config = dict(
    d_model=96,
    vocab_size=1248,
    norm='layernorm',
    norm_eps=1e-06,
    qk_norm=False,
    attn_scale=0.177,
    tie_embeddings=True,
    parallel_block=False,
    optimizer='adam_variant',
    lr=0.00217,
    doc_mask=True,
    dataset='wikipedia_en',
)
Each number is 500 + 40 x the weight over the matrix's rms, rounded and kept within 0 to 999. Layers, rows and columns count from 0. Numbers have three digits each.

# layer 3 attention key, 96x96, rms 0.131, rows 77-91, columns 0-95
496414610467418527461474509489625508505475530492582447431480450531503505486520509481467403517475460504491430432383455588424472351453531445497506414619575569520515450528582472586475548358372576555408495374536510430603577504479536482462538438563609548476579575559496523504546547555440559505
467543461465507535510511504470488525480510524466558558519441476477497547489448509432495475482512480505518479500482502548539498517469520536498508432515544485487513524467513488489497492481483553583463518460531480460534507522471523467487477513504503495491489506471526537489489456490524546476
506458522543464562557495494530489517518523500481547407477494504489484484471464483526496455513472493471502463514470528493437498505482497486484525507528535505535501473499505477552544500483466480568529463455433495437561531519499497439476546456544515527495524552466453526480537429504509462522
503526515498492543473461526488502480509524517500507473521500471496482486487497492493476501501520510521500483489489488492477482495510489493491503455513512499470487502488520463522507512508498494472496483497469459491508520506516500511488486522515503540488498519486495507488501495483485481508
397377640376408505502462494490627448610506554459667482567393455499468468525522531515485368577540500466436427446440366525359446366382518343489467387671588706504562325542585460610504600393321596430464603372471466403568586539530555392458471405590732658487667685575507581438581444523487472574
465469566455473493494458522477564469515500522472491452505500503478501545512464481477513465517557467502482461488513451494501463465490498452459480512533497559537527415523508466507538483490470549498505537465545473464507526490511480464489506483502537506476539549521500507526549495523512493495
452417610417392548503460548495616434550473514428592446494477525533490516497535491428530410444565534472493397476427410525436447388365548385502498416613561594494551361553541553589541564391415531441469541418508453431587594543492566462412533431494689576559613616487440571456568417537469561508
529445501532489503516513533529536516476551538487510506554474508479506518495534437510465499506483537499513488478493484465518513506491499508455487551523483478527456434514471496522499475518489525498476545528513456528455512515517476520495488487530490475473500550465516545469534458471559501462
420490529530504487439533484462478480548512506456516509547514422488509464551524461567467465526558523519487471459480528495457528477465477471505523471522433531466520450499473525492522510429487515481476528491488533495482488428496537506475491477536539546525532530532484510511537519449522486493
512438490547554532444516466468469489541445510497524548447518522508488461473484550580535510527463532495525510472506497570531494486470482514518516519492451440503472485514525474519502478503527463543533531546496497448458505497495505497529490557498541503533501480509489486475492506510594504494
511516491468487517413527500497517465478483561529481550529498441507540465530521528447520525539476537536521531532449511550505491554516488510488482485519410524589495540521487511470508518488532466523431475483515528488460539469425486480520490517505472523530523515527507487487503493491494463467
565517465513490472500497535524488511414512458509502491484519467477511509518459525430496501433451511524492504517521533516540477475543534548506564498465465491466496516457424464515522485504523515584480454516439431514494504519476506527563512536494476522487493413483521456538409512497471477494
513542480516547465514509525444439515493470504530475525517507467521504519483451506511540523451463493509552513453478520516550536551532486520512510521502518452477482503464479506464511517535477488542500414467552523509507497491508437499564489499422494464526472491530513477488477546527524513484
552494498493492479500538444527482517468523471513456523574553528483527529494478544548513539516477452532447459530470482482534530508510506506509549510469470496500476518519451476498478516483465482460500516496456477519518436568543453476515503521549518522536481500519512506480528505496470472460
532465490506506445547566570480454530509499544549482520504532510496524556530529474532515537475519512516505524498483472475461542537525452500494476538472472463466505484492537463516550515477556447491508492534490498477470426523538482481531469497520453517476495460486480478490535524488424496435
# layer 3 attention query, 96x96, rms 0.123, rows 78-91, columns 0-95
500468497548414472504455577546470508523510489534512518505497493459490462537420441566455498499540518427526486544505497545540505465510475504567384561488475498501525508460460471548554507544477445471507408530481508532487470483506485437474522493529483489515477487514562497503523540528508518458
526520489472509496472538460487520473531515494481436494495451529514520469513476492562581521461440521526507519503476473454512506491507504490494457527486487494490535518455482508481462530498518525503448529514525485547463478534517449465541489455556484493590505522494496504478529496520522518467
612485396545594483596544465504371502462491484521432579501509532482547491515490536584467584458502497480495565488560541466591560650522466613596430606375418397492546585425381515396473405589574353497524437539433641586397349481484373517563467552493329408534414371512472471502444539431631545395
519466507514514489506485482509475511521488488480493473518503514507467512504538511508500499504503500505484502536479541501463518509483489533520481536489469465462475512524473516484514499553527461538480498517474541490475489496489512512502489492489485448513495479481525522456458514501535544501
549595417562594513467533459466480529457479485462470528463512505530523535416489492509529598470444542473560538495533553504483515548577547573559509569434448393459476563428507517482426394520612427542496401588525541488463466486535481499555463543498380393419422421436492423559472565569496550467
524525487511554437440519431481466532519529561543420559506525488478560490493478503572493535543427567542496493408554510512522564537533452500498500490499451491540506505495516472462495459500486429502449500475529532552493462515528502522549460508513472472475452476455524508512524550445505414490
508505483460511500517547518498497497492458494455456520502558493458537513516476539526511532520447549517500510493470525547459546495486504509510482525526468531516530535471502524432527512537500491483500491535442516475524475491471501489476503487482497469456539475491473451476523500493554477534
546485527513483509473483416499503521461462533495484521547476478562511527472454490377492515488503445476522497548496518447501421498508489509539571563501528488491467445490570533520421536565498481485644447490423532468505535439491510437461489554493495504440487544530507499558461505541480492458
533544487486516477568464466535513483475507555525466459531507425496542512523545496529474400494527490499557520536496500448465513476402506478508452453499443495524469547470474516536472504547522512523460478431477499555429508456497474476469515507487493514473503521552535475555505482484553500544
482510499531526444534551492554492507427539491521541497516509494506531526468474485521447555455531459528544510519482483505499459491465490528570521548489521491497490476522470516456521510503473537558547491460434478469527492554564510475493547471496565517393501520466527491467482473511523577510
460536504450497478455527497469486499574503460511495455445546548589474484473512484514542448493504492568461502494499467546538487531543455444435531542507495535547529529501538513440481489496534491490493541486604520528557553468516454529492536499539505566522509509466441531481446420532482535465
479502507519471535449455504545531488513497492563517481544494561473517449525454461533471472471535444448536526554509500485463467460472493502536472484544497470529549533539495528488484516529507498498564505489472509463453446456513518556477485497536483487478531494537480515546522482472473488492
516479494466521506508487507444462462572523542482518522448502520559495459533485478516515454538478550557468511453500472480519500557498445507458417493538514471439507525509502518422504572523499467457450550482529495500503535540427536555544511508486530489535556507451508534467482478426555519542
494531501554497527473528465491527542477557494471535465438461548474483522454452493432499517511482478545494515463503509518500476501497512508509613548511462492469473488553511593485400513505460478497507458522519503478518513463482437497448508510481505456539509555444513448488521491612473473535